Part of a small language model's weights.
Architecture: RMSNorm after each block, rotary positions, no biases in attention or MLP, untied embeddings, normalized queries and keys, local attention windows, gated attention, skips across layers, capped logits.
Training: 631M tokens, 2992 steps.
Each number is 128 + 32 x the weight over its row's rms, rounded and kept within 0 to 255. Layers, rows and columns count from 0. The size above them is the row's rms in percent of the matrix's.

# layer 3 MLP down, 192x768, rms 0.017, rows 100-191, columns 192-255
size [101  99 102  99 100 100  99  98  99 100 102  98 104 101  99 104 100 100 101  99 100  98 103 105 101 100  98  98  97 101 101  99  98 101  99  99  97 100 102  99  99 100 101 100 101  98 103 103 100  98 100 100  94 100 100  99 100 100  98  99 102  97 100  99 100 101 102  99  95 103 100 103  98 101 103  98 100 101 100 106 100  99 101 101  98 103  98 101 102 100 102 101]
[[116 103  94 164 175 158 138 113  72 156 185 154 115 109 115 160  84 106 147 142 152 100 106 122  99 149 163 145 138 124 190 142 137 140 119 153 137  93 146 166 116 115 135 118  78 232 148 141 128  81 112 102 132 144 120 176 181 101 123 125 146  63 151 185]
 [104 154 123  63  59 143 169  64 127 132 140 118 131 135 162 146 152  71  99 165  96 151 155 129 162 104  93 152 114  88 121 153 129  81 118 127 162 135 100 120 157 108 141 184 169 118  91 115 162 136  89 124 139 160 170 117 100 130  65  46 167 130 129  79]
 [136 133 178 113 112 179 128 168 117 131 158  79 123 125 120 112 156 129 134 165  74 116 161  81 104 142 116  97 211 136  29 138 119  73 127 142 109 183 108 185 120 119 147 144 169  97 166 101 109  94 121 142 109  86 146 144 151 100 191 255  48  40 152 129]
 [ 90 105 148 181 141 126 133 146 199 122  61 101 174 119 103 154 124 184 182 131 173 151 124 168  60 158 194 200 159 160 193 136  85 115  46 146 109 142 132 146 174 137 139 156 113 124 149 151  93 138  67 137 173 140  62 145 166  72 186 129  98 170 120 172]
 [179 150  95 122  92 111 181 122 117 105 141  99  79 140 104 158 192  75 120 161 143 120  88 112 111 106 194 159 115 124  95 152 105 146  93 157 106 115 127 119 146 137 119 167 127 147 107 134 151 156 140 214 168  97  89 101 111 117  73 135 115  98 124 132]
 [104  77 120 125 112 148 165 120 148  76 145  71 161 104 129 144 136 142  96  45  98 141 156 139 133 132 145 168 130 100 141 116 144 155 104 154 104  85 146 122  82 115 144 131 149 182 138 142 112 126 127 133 112  64 165 118 143 106 170 135 116  65 129 115]
 [143 138 178 176 108 105 103 146  82 133 100 116 139  65 147 137 124 121 122  85 141 131  88 165 181  62 131 117 157 127 144 134  91 105 161 146 151 123 114 131 128 133 112 129  95 123 146 212 126  85  83 121 130 141 116 143 133 158 109  79 105 172 172 111]
 [144 159 144 145 145 159 123 104  66 134 156 147 119 130 196 111  67  93 138 164  79 186  92  80  84 141 136 131 120 173 216  85 118 126 140 130 153 100 110  75 147 164  90 149  82  86 125 173  98 114  52 126 109 142 130 109  80 141  81 128 117  89 185  77]
 [ 79 124 104  91 120 134  98  90 135 119 127 108 141 107 113 136 164 132 113 138 110 136  87  93 147 118 115 109 121 108  26 139 139 107  90 120 208 103 123 152 112 154  81 118 152 123 130 147 177 140 166 137 111 142  98 165 173 146 194  95 130 155 114 126]
 [ 88 138 107 111 116 101 112 108 150 169 102 124 174 109  87  80 145 126  96  82 108 138 115 140 152  98 156 115 180 137 143 131 154  90 151 143 121 136 142  81  76 131 160  85 115 132 140 151 101 185 191 105  94 130 141 105  99  94 159 117 152  99  82 170]
 [138 127 119 152 162 175 112 140 176 151  79  84 115 193  71 126 116 135 147  80 105  91 127 132 148 151 104 116 142 115  87 136 158 119 109  78 131 120 151  91 111 117 145 149 106 110 130 146 138 158  86 128 161 121 133 144  88 140 171  83  70 120  93  97]
 [149 121 163 161 161  68 164  98 165  91 138 135 140 161 167  43 149  79 172  77 164 124 144 139 144 118 123 186 128 111  94  75  68 127 113  52 156 160  92 186 115 119 149 146 134  76 118 117 108 174 131  72 145 110 140 219 137 151  90 101  84 125 143  99]
 [111  87 155 152  73  88 151 172  92 144 125 122  71  77 171 109 103  47 120 178 184 124 161 118 143 153 120  39 186 105 152 122 111 141 134 140 124 197 131 101 111 108 128 144 148 124 143 134 178 156 157  53 128 129 127  90 140 168 166  75 156 133 148  89]
 [102 134 125 123 129 150 132 139 115  97 127 144  93 131 136 123 170 144 156 152  99 179 146 154 132 108 184 184 144 121 121 147 114 125 144 133  83 148 125 115  83 172  93 122  95 155 142  99 121 140 114 200  75 118 102  42 129 129 139 101 141 152 120  90]
 [115 127 134  99 142 128 147  92 201 139 141 162 121 166 162 176 124 197 127 121 135 161  75  98 107  96 196 153 106 136 166 101 157  73  94 176 127 179 154 137 131  87 131 116 148 166 180 134 189 119 113 131  98  92 161 172 145 115 171 145 135 128  79 207]
 [198 122 110  97 120 120  60 115 151 191 113 125 133  92 114 126 118 153 212 149 131 117 138  81 127 114 166 146 128 132 148 116 119 163  90 117 178 117  82 160 163  89 142 180  98 101 116 157  94 148 124 141 117  96  79 154 121 128 142  94 117 133  73 155]
 [103 147 124 157 139 105 193 159 152 135  84 148 163 118 110 145  93 139 137 168 136 127 103 174 182 158 166  82 111 100  84 113 139 185 114 118 175 144 175 141 119 122 138 141 127 161 137 123 164 139 131 162 117 196 149 128  88 149 171 140 179 185 108 103]
 [122 138 103 144 160 197 116 108  44 162 138 159 156 118  98  64 133  98 155 160 113 155 141 156 103 108  96  67 154 102 148 190 111 111 103 110 130  98  88 119 145 107 174  96 163 106 106 143 159 103 149 110 173  83 149  86  79 140 171 125 142 117  92 133]
 [117  85 158 205  60 130 121  88 192 149 108 149 165 129 133  84 144 129 108 113 189 118 130 117 154 142 129 100 215 148 117 175 163 185 125 138 156  92 125 131 124 131 100 118 196 149  92  95  96 160  40  76 158 160 135 165 136 157 145  96 117 133 119  91]
 [ 90 128 172 157 162 166 143 150 147 131 158 148 111 124 113 138 107 140 101 120 140 138 159  57 153 203 152 148 157  90 105 174 118 127 194 161  72 138 110 105 119 106  98 145 121 193 150 104 151 128 134 117  82 170  98 130 102 147 224 125  77 110 164 147]
 [ 84 118  69 119 121 161 151 182 151 104  69  94 117 120 113 159 169  77 102 132 110  95 146 138  72 141  90  98 125 151  98 111 153 166  68 190 148 133 165 147  86 120 123 125 149 145 104 114 155 104 125  96 152  94 109 118 106 129  99 143 124 102 142 117]
 [152 144  70 147  43 170 112 101 100 112 126 126  97  80 129 165 102 155 122 135  59 144 118 161 147 114  76 205  97 151 134 122  79 142 128 171 121 189 113 177  92 135 150 108 158 142 114 108 187 125 125 101  95 134 149  90 207  98 141 170 159 140 127 108]
 [152 143 125 207 146 146 157 143 131  75 134 103 147  85 103  99 115 115  52  99 102 110 127 182 140 163 166 182  96 130 181  91 119  83 146  59 173 113 124 103 153 128 107 125 112 108  58 133 120 160 113  69 152 128 117 110  95 112 143 164 127 164 135 102]
 [145 124 152  88  80  97 131 127 123  55 166 148 162 119 165 123 127 100 106 151 114 119 155 116 112 153 200 124 141 109 148 123 198  82 109 135 127 113 161 148 142 129  87 128 156 145 120 120 118 165 209 142 126  98 139 165 147 147  61  97 150 126  83  88]
 [142 104 160 109 141 123  73  77 195  64 183 158 122 130 103 152 114 154 175 217 125 131  99  88  85 162 138 137 142 108  71 118  82 110 176 142 184 112 106 194 195  48 136 129  88 116 152 160 116  91 104 199  77 135  90 222 111 112  97 138 151  89 166  96]
 [124 187 165 139 101 104  53 101  85  88 143 133 123 102 163 179 152  94  96 108 123  72  64 115  88 139  90 161 145  90 120 133  96 116 158  93  95 124 135 105 151 132 103  87 158 195  82 126  76 160  93 125 144 151 121 146 189 164  81 164  99 147  85 116]
 [108 136  77 150  96 122 114 149 126 150 154 115 103 138 164  97  94  64  94 100  83 101 115 148 175  70 114  83  83  77  53  70 168 149 108  98 108 131 170  90 147  82 146 119 139 155  97  71 113 108  71  85  85 165 116 161 104 111  96 148 128 151 129 101]
 [139 159 124 141 131 151 171 175 140 143  93 155 111 117 117  95 152 131 102 133 130 124 146 163 159  57 110 172  99 168  95  71 144 140 118  91 176 160 164 166 172 137 125 125 161 166  89 143  80  67 160  61 166  91 102 131 180 167 167  84 144 135 123 124]
 [163 130 180 132  86 167 154 159 161 140 221 108  92 165  89 107 101  75  88  52 116 124 164  78 105 149  83  49 145 161 112 126 128 144 148  87 110 140 104 138 120 124 118 143 183 148 148  83 135 100 135  95  72 182 153 106 187 153 208 147 135 149 132 143]
 [ 81 184 132 132 128 126 138 133  97 108 153 136 154  90 131 111 112 191 102 172  97 176 108 101 153 167  85 138 131 115 139  98 136  68 131 131 132 123 134  94  81 153  91  80  90 117 110 114  95 152 117 126  90 114 108 158 169 144 154 158 156 166 109 192]
 [118 135 127 141  79 156 153 103 105  89 126 141 118  86 140  82  86 146 138 107 158  97 158  93 174  85 127 185 127 126 143 151 117  74 154  97  98  87 182 120 128 203 102  97 137 111  93  99  83 171  94 111  83 151 107 107 124 127 192 124 128 171 162 108]
 [149 145  96 186  84 138 149 123  98 157  88 153 119 190 137 191 135 182 176 164 140  87 135 121 149 121  88  82 135 138 103 101 168 137 126 122 132 133 143 130 154  99 109 140 130  96 123 140 115 141  82  94 170 131 135 114 148 153 169 168  58 146 104 176]
 [156 168 152 105 170 169 101 126 106 103 158 129  99 150 155  83 149 190  91 118 129  95  83 101 164 145 138 129 120 148  49 104 126 147 107 111 107 132  49 109 173 140 140 102  82 136 155  97  81 129 166 140 134  72 126 184 121 111 131 145 151 157 142  93]
 [100 128 170 134 168 120 158 154 111 137 138 176 149 152 100  74 158 132  93  96 146 169 127 147  74 163  98 165 156 112 184 151 128 115 110 188 126 136 104  52 113 159 137 125 160  95  90 131 121 169 140  80 116  58  85 177 162 175  91 136 120 123  68 204]
 [130 117 138 138 118 149 118 158 124 135 107 158 186 185 134 193 125 128 146 192 128 128 167  91 169  85 137 128  88  42 192 155 181 192 136  91  99 135 107 158 187 122 159 153 124 112 103 177 114 126 222 191 175 183  69 120 167 103 120 126  94 180 134 157]
 [ 85 118 172 109 123 125 230 170 137 172 138 171 109 120 152 111  78 156 102 169 139 145 111 136  97 155 140 102 128 219 148 105 151 202 107  90 151 172 145  92 170 108 168 117 116 146 158 113 149  81 149 136 150 167 164  92 142 139 113 151 125 112  97  96]
 [138 185 158 151  98 133 148 116 158 162 136 170  82 167 163 139  81 165  85 156 167 126  99 131 171 139 158 108 111 153  94 107 112 166 149 149 131 161 100 150 118 164 113 168 101 195 183 143 145 180 167 112  96 140 177  98  91  52 182 120 105 144 147 177]
 [121 112 119  77 163 144 138 113 127 111 166  95  93 132 118 139 181  82 156 139 126 113 108 140 118 126  98  94 181 128  93 201 103 143 142  70  87 172 139 174 108 155 148 100 126 131 139 148  76 113  96 115  95 110 124 125 159 101 156 131 118 149  81 169]
 [148 169  98 144 116 158 170  98 145 101 139 139 149 119  97  96 150 130  84 150 129 115 179 104  89  83 112 126 179 166 134 105 137 190  94 142  95 178 107  98 168  94 126 185 115 102 163  80 180 143 168  86 111 152  81 174 137 153 120  71 145 126 105  76]
 [183 116 159  99 117 129 104  80  96  98 112 155  77 110  90 115 104 153 135 113  97  88 185 134 131 143  72  80 163 175 110 113 129 110 100 103 108  86 163 191 109 165 125 101 133 117  95 113  94  78 195 136 116  94 143  98 110 113 113  84 150 119 169 152]
 [115 120  80 172 120 175 131 167 101  90  94 123 118 129 109 103 165  70 156  87 137  73 187 135 109 151 106 142 146 104 108 207  64 116 179 133 113 111  89 169 111 191 149 137 174 137 138 119 113  84  88 152 120  84 155 168 175 134 164  82 187 158 159  88]
 [134 140 144 152 106 180  81 148 127 147 136 123 155 157  97 170  95  82 106 151 157 174 145 109 155 166 112 112  91  93  24 146 168 118  91 137 163 176 137 132 146 130  66 114 186 135 119 119 119 115 126  95  86  98 101 122 127 146 131 150 145 146  77 155]
 [139 114 146 104 108 177 192  74 147 110  86 100 123  85 126 134  92 103 153 140  84 161 105 122  85  62 130 136 137 113 162 163 200  93 116 112 115 114 123 115 125 166 134  94 190 109 139 158 128 150 119 180 101  81 123 148 154  90 234 156 118 106  67 179]
 [135 141 150 125 107  93 155 100 119 215 170 112 183  92  81 144 138 151 133 119  59 149 123 116 145  86 123 182 152 148 181  71  98 144 165 120 155 115  84 133 159 194 124 132 121  93 191  92 132 170 113 169 155 158 110 121 179 143 122 130 140 112 176 155]
 [ 93 159 103 116 120  25 150 171 120 142  67 109 118 126 126  86  65 158 112 107 150  62 154 198  90  94 127 128 109 136 169 112  55  76 143 116 116 109 145 133 108  86  70 129 148 120 151  82 113 140 141  79 145 173 104 134 101 133 141 112 101  82 100 144]
 [140 126 122 160 171  85 156 124  59 157 202 193 136 114 152 131 137 108 120 101 125 146 124 131 174 179 131 107 185 132 110 154 140 176 156 143 166 143 129 103  94 136 182 147 125 152  52 156 140 189 145  79 172 117 170 121 156 184  99 138 120 142 149 116]
 [111 146 121 142  74 173 132 135 118 115 138 176 157 116 176 107  84 137 156 142 109 150 114 171 137 142 193 175 148 112 103 173  52 101 144 139  89  93 113 181 100  67 112 160 105 111 145 189 157  89 153 124 130 124  65  89 132 144 150 134  95 151 102  82]
 [138 127 108  41  79 116  92 104  77 118 137 127  92 148 152 127 123  98 164 171 167 100 131 122 101  94 104 116 134 120  99 156  63 147 152 144 115 110 110  89 101 156 184 162 112 133 161 112 154 136 129 131  83  97 120 100 107 172  95 138 134 136 111 132]
 [ 47 186 122  92 110 109 135 157 154 139  92 154  63 127 165 154 102  82  88 110 128  89 139 134 125 126  98 142 159 115  92 135 148 124 137 188 130 117 150 160 113 153 149 115 117 123 133 134 159 122 116  77 134 118 131 156 129  90 151 105 108  90 102 102]
 [180 118 130 150 133 121 140 163 124 131 110 142 128 184 144  94 145  93 109 119 126 142 194 141  87  77 156 156 108 128 103  97 117 130 119 125 118 126 174 141 144 129 143 178 150 118 127 113 130 142 137 106 101 116 145  93 172  75 137 108 132 147 128  93]
 [159 161  88 106  98 141 154 123  94 126 103 122 193 121 152 106 151 152 150 148 131 195 104 177 106 180 128  83 156  92 172 147 136  92  77 135 128  66 168  95 134 185  95 109 145 117 157 141 137 160 100  79 186 143 173 144  89 174 106 107 148 176 133 150]
 [118  99 184 120 142 122 129 132 134  99  75 124 120 157 135 118 203 139 181 123 144 151 155 197 152 140 139 194 148 141 172 123  93 160 155 146 150 156 135 169 174  49 114  86 125 142 159 137 102 119 109 157 185 129 114 121 131 116 108 179 155  93 103 159]
 [114  62 125 125 151  96 130 211 144 144 143 102 118 151 137 196 160  94  86  93  74 172 124 169 164  98 173 131 128  67 101 173 135  98 166 122 122 159 135 162 112 128  96 128 134 125 145  65 189  99  92 159 108  88 106 150 108  91 112 123 114 103 138 145]
 [ 85 148 100 122 156 120 138 185 129 194 170 103 170 102 158 157 152 106  89 186 121 159 159 154 120 138 211 116  94 100 105 132 140 209 118 157 120 148  90 116 145 157 129 145 153 119  95 147 129 115 142 100  80 127 153 112 122 161 160 125 158 118 181 144]
 [ 95 132 147 157  98  97 113 143 150  98 115 119 187 159 137 154 126 145 163 166 132 127 114 179 129  94 128 216 142 128 179 175 177 106 135 100  58 114 141 171  91 137  85  97 127 137 132  91 137  95 144 100 161  87 129 154 145 186 102 168 184 123 155 104]
 [128 139  87 137 112 108 140 162  96 119  72 111 131 156 180 157 122  99 154  79 135  97 158  71 128  82  65 171  94 120  99 126 172 112 137 110  85 155  59 148  87  73  79 128 207 117 140 155 119 164 107 156 179  99 119 179 148 164  69 107  96 150  75 159]
 [ 92 121 155  74 130  82 120  98 152 122 189 119 125 124 159 110 160 110 122 139  98 170  99 101 113  75 119 152 144 112  73 161  62 109 100 169 151 219 123 105 129 141 171 101  89 148 134 133 161 206 120 163 101 154  88 140  61 109 137 114 131 122 141  88]
 [119 160  69 110 138 117 127  98 147  99 161 129 195 164 161  66 106  99 206 174 105 129 112  80 160  75 113 132 170 119 196  80 100  39 112 105 108 100 131 144 135 161 117 134 175 125 145 160 115 125 183  90 140  60  89 129 187 183 109 123 116 122 208 129]
 [139 145 118 157  48  98  97 119 143  87 138 128  80 110  97  80 101 146 145  87 165 136 135 114 115 137  80 107  83 108 104 115  99 119  95 200 190 147  93 158 142  45 122 132 169 183 109 104 135 123 177  86 128  66 152 141 138 230 204 113 163 102 126 100]
 [132 103 111 117 105 143 100 147 160 150  56 143 173 144 143 107 160 113  68 114 139  71 160 144 111 141 183 126 158 117 137 144 139  98  79  90 101 127 163 137 136 116 119 147 179 194  66 173 140 126 167 157 104 121 177  96 165 165 148 110 145  86 146 204]
 [ 67 131 133 135 185 141 103 165 122 188 155 137 141 130 128 134 101 130 113 131  98 151 155 113  69 119 146 147 138 127  88 125 123 120 140 122 124  34 116 113 133 144  88 173 115  66 128 154 139 132  67 135  97 139 117 151 139 121 166  95 112 157 118 102]
 [114 138  71 131 119 193 131 150  73 136 143 116 168 109 109  83 147 105 144 105  93  95 168 171 180 150 122 108 174 147 141 186 119 167 139 121 107 122 112 105 157 149 148 138 125 153 129 124 165 101 146 133 119 140 134 115 131  93 228  96 137 149 149 127]
 [ 99 138 165 205  96 131 119 143  45  95 125 122  82 134 137  87 112 184  91 185 156 125 187  98 133 138 107 176 193 152  51  97  68 133 136 127 112 142 120  83  79 111 166 144 132 136 165 100  83 127 105 118 137 111 150 119 143 128 167 138 153  59 139 123]
 [134 126 176 109 134 149 137 142 210 134 145 101 163 133 131 153  78  88 144 103  54 102  85  71 148 131 105 117  80  96  80  36 175 164 135 149 109 129  77 130 167 115 134 150 135 108 100 120 134 145 132 189 180 128  85 155 104 137 103 141 127 185 118 134]
 [141  91 149  67 129 114 159  64 124 153  93 183 138 149  73 112 117 131 164 172 153 131  89 122 108 127 129 100 125 164 145 118 112 113 163 145 125 101 139 108 125 199  61 133 102 159 124 128 180 149 156 102 112  65 151  96 113 107 136 105 113 165  89  70]
 [124 114  75 165 100 108 112 182 138 124 123 106 126 183 135 112 108 117 123 155 183 114 131 146 183 139 110 126 178 151 147 130  61 133 136 123 123 159  90  90 140 123 129 139 124 146 189 150 168  89 128 137  71 143 163 173  74 142  96 124 113 142 176 126]
 [149 122 157  68 143 104 152  87 130 114 135  95 149 147  96 111  93 102 132 117 159 103 120 109  62 118 145  54 113 148 142  99 180 125 126 163  77 129  58  35 137 111 162  73  98 161 125  96 164 118 111 130  96  99 120  99 149 121  95 165 119  89 167  97]
 [140 125 132 127  99 156 157  99 123  87 132  92  90 105 129 131  79 138 120 137 160 125  83 137 127 169 137 129 140 121 132 122  95 117 130 151  92  26 100 158 109 119 170  76 110 159  83 127 103 127 135 179 119 102 111 112  92 105 181  80  96 133 133  98]
 [144 104  76 221 124 109  58 155  64 123  75 167 126 167 139 138 159 173 139 157 123 108 149 129  86 109 119 109 132 135 138 184 130  97 162 143 146  90 172 114 133 117 109  92 101 101  93 142 115 190 148  63 128 134  86 159 138 111 130 141 180  79 165 128]
 [ 83 119 134 108 139 117 101 143 138 133 136 152 138 115 128 101 154  47 114 123 114 118 121 166  78 124 162 106 110 142 117  91 178 113 104 176 136  92 108 182 135 110 110 138 134 163  83 148  97 148  86  83 126  95 139  95 131 142 141  74  64 144 125 114]
 [122 177 162 123  82 154 183 135 136 122 147 114 122 132 174 124 173 127 175 125 116 114  98 135 122  51  89 165  86 109 126 126 166 173 101 141 229 141 111 183 156  90 145 125  99  84 194 178 142 144 163 138 126 119 110 124 209  70 105 183 126 171 157 166]
 [103 138 146 107 180  93 180 166 140 116 129 106 180 111 119 156  59 215 136 151 100  95 109 124 182  63 139 107  89 156 112 169 120 108 135 125 105 188 137 141 106 155 106 156 153 204 175 196 119  84 138 120  80 107 124 106  30 135  14 127  86  48 102 154]
 [106 171  88 150 121 162 120 110 147 109 151 125  40 171  89  67 175  70 172 153 119 183 111 189  93 149 114 170  75 147  93 170  69  76 131 102 122 151 142 125 100 135 157 142 140 150 114 115 148 121 119  67 107 103 119 100 138 119 131 101 153 176 153 121]
 [ 93 125 135 152  82 118 174 166 114 102 136  80 140 114  68  86 161 135  73  78  93 140 103 130 127  78 106 135 144 154 163 168 210 108  80 180 146  79 179  92 100 177  77 120 183  98 133 122 101 165 147  52 149 147 126 130 131 131 148 163  86  84 126 156]
 [115 114 120  86 198 152  94 121 131 133 146 124 150 136 190 100 167 137 176 114 103 154 136 128 103 125 167 146 151 108  90  94 213 161 163 134 139 195 113 187 145 122 117 116 121 103 143 144 116 121 159  70 135 117 102 118 115 122 114 176 140 158 126 177]
 [120 116 174 132 159 117 193 108 161 170 114  96 135 140 156 160  89 149 118 161 110 138  88 113 103 130 160 242 133 175 153 125 154 147 129 155 152 137 138 165  87 183 112  82 110 114  97 111 146 192 122 134 101 132 193 165 117 120 117 102  99 158 145 104]
 [189 149 190 127 216 140 180  70 141 101 157 171 132  88 114 136 121 139 135 111 102 133  75 140 198 112 153 162  89 151 154 145 170 145 124 104 132 114  89 205 176  67 110 181 162 140 133 125 152 131  82 115 105  92 141 167 146 122 107 145 171 169  92 177]
 [186 143 118 129 179  63  99  66 108 115 162 124  62 103 152 104 119 151  32  96 146 137 122 149 135 142 159 116 110 172 168  86 126 186 143 125  99 122 195  89 146 143  98 128 109 157 168 109 109 156 145 115 147 100 118 100 136 183 154 154 100 126 124  37]
 [106 139 145 141 171  98 159 108 113 119 141 167 118 152 155 156 180 121 161 133  82 173  90 109 159 206 124 134 151  87  78  96  99  51  75 110 122 138 107 112 156 125 135 148 131 124 130 115 135 171 103  30 109 127  93 168 112 124 121 121 149 126 121 159]
 [148 152 165 134 114 184 115 123  78 145 149 104 137 109 125 113 138 107 152  78 143  90 154 109 113 124 107 117 140  97  47 119  99  72 133  94  61 129 147  84  99 132 121 116 145  95 112  66 104 122 115 114  66 116 108 102 145 124  74 134  86 116  71  84]
 [129 152  73 145 177 132 179 141 176 114 107 149 113 118 139 136 114 136 110 111 151  84 106 161 106 111  84 199 110  83  95 154 136 119  97 125 113 105 114 121 128 160  77  99 158  85  76 116 116 150 161  70 185 114  97 193 190 158 104 130 107 141 159 136]
 [105 157 140  76 102 138 193 123 151 143 147 156 143 179  75 122 118 135 129  65 114  98 188 195 125 126 185 116 104  71 116 137 128 171 136 115 122 177 168 151 125 131 149 147 149 166 115 125 172 119 153 139  96  69  77 138 141 135 135 154 113 159  72 157]
 [174 160 161 115 133 127 140 165 100  81 120 141 224 124 196 133 158 145 113 122 123 125 141 127 138 102 190 164 158 122 132  98 165 165 110 167 166 119 124 197 139 110 142 141 102 147  96  72 126 113 136 120 112 181 111 111 153 104  90 125 161 159 204 110]
 [116  72  89 116 192  89 161 112  99 150 153 109  84  86 108 130 121 169 144 161  62 158 161 139 123  79 141 166 138  96 154 210 140  93 130 159 127 131  96 131 147 142 149 132 116 110 146 161 149 102 106 154 155 125 134 178 126 114  96 117  73 128 140 122]
 [104 124 155 106  85 146 175  69 163 141  87 172 174  92 147 170 115 108 116 101 122 106 102 174  85 174 202  89 139 188 133  52 130 162 168  99  96 147 188 114  76 138 114 142 144 154 156  54  90 120  65 109 100 129 123 126 114  74 180 166 115 122 154 127]
 [109 150 151 126  94  94 147 101 117 175  66 131 123 135 163 133  99 101 109 150  68 128 195 140 146 130 129 250 104 184 121 131 130  89 121 144 136  82  92 106 109 161 124 116 120 164 157  70 144 154  86 180  93 164 118 124 154 164 173  99 220  81 136 127]
 [111 106 139 128 131  30 120 114  86 143 163 204 115  81  94 177 157 140 135 142  95 151 120 170 165 135 107 192 124 134 173 132 160 183 105 146 128 123 208 157 117 133 133 126 115 113 182 127 181 104 168 135 167  47 102  96 177  69  85 116 158 102 109 117]
 [127 123 128 170 116 165 139 138 161 122 106 111 141 119 185  69 178 155 114 131 135 158 119 132 127 170 138 176  81  89 101  85 120 148 187 138 130 170 120  90 200 114 132 104 158 128 132 121 125 143 172  63  91 181 132 100 107 160 134 129 100 144  51 124]
 [122  98  89  98 101 166 115 174 100 148 154 114 148 104  98 137 144  55 131 140 131 132 101 105 135 129 124 110  72 110 110 118  75 177 101 109 120  60 140  43 160 146  86  84 157 122 104 147 124 131 155 187  89 107  69 119 123  97 111 144  57  98 117 133]
 [ 39 154 173 179 175 128 120 152 129  83 142 113  77  93 129 114 127 124 155 149 210 111 111  44 106 157  81 152 179 129 139 154 143 117 132 123 128 170 168 124 174 143 134 112 136 122 156 102 140 163 112  64 191 105 131 107  98 139 138 126 133 147 166  82]
 [116 115 121 152 115  90 154 122 160 121 156  88 128  95 105  71 115  40 114  78 168 144 120  90 130 156 168  97 122 118 186 127  81 140 143 106 192 166 130 122 163 166 135 160  63 114 157 127 105 165 101  98 110 107  87 102 112 164  95 100 144 178 169  95]
 [154  94 169  93 110 114 127 161 126 106 118  95 148 147 183  85 143 113 139 132  99 181  91 149 152 125 152 103 146 129  96 152 118  84 127 122 132 145 171 166 129 140 101  89 104 106 160 107 156  70 124 166  74  74  88  51  82 167 102 174 173 161 141 159]]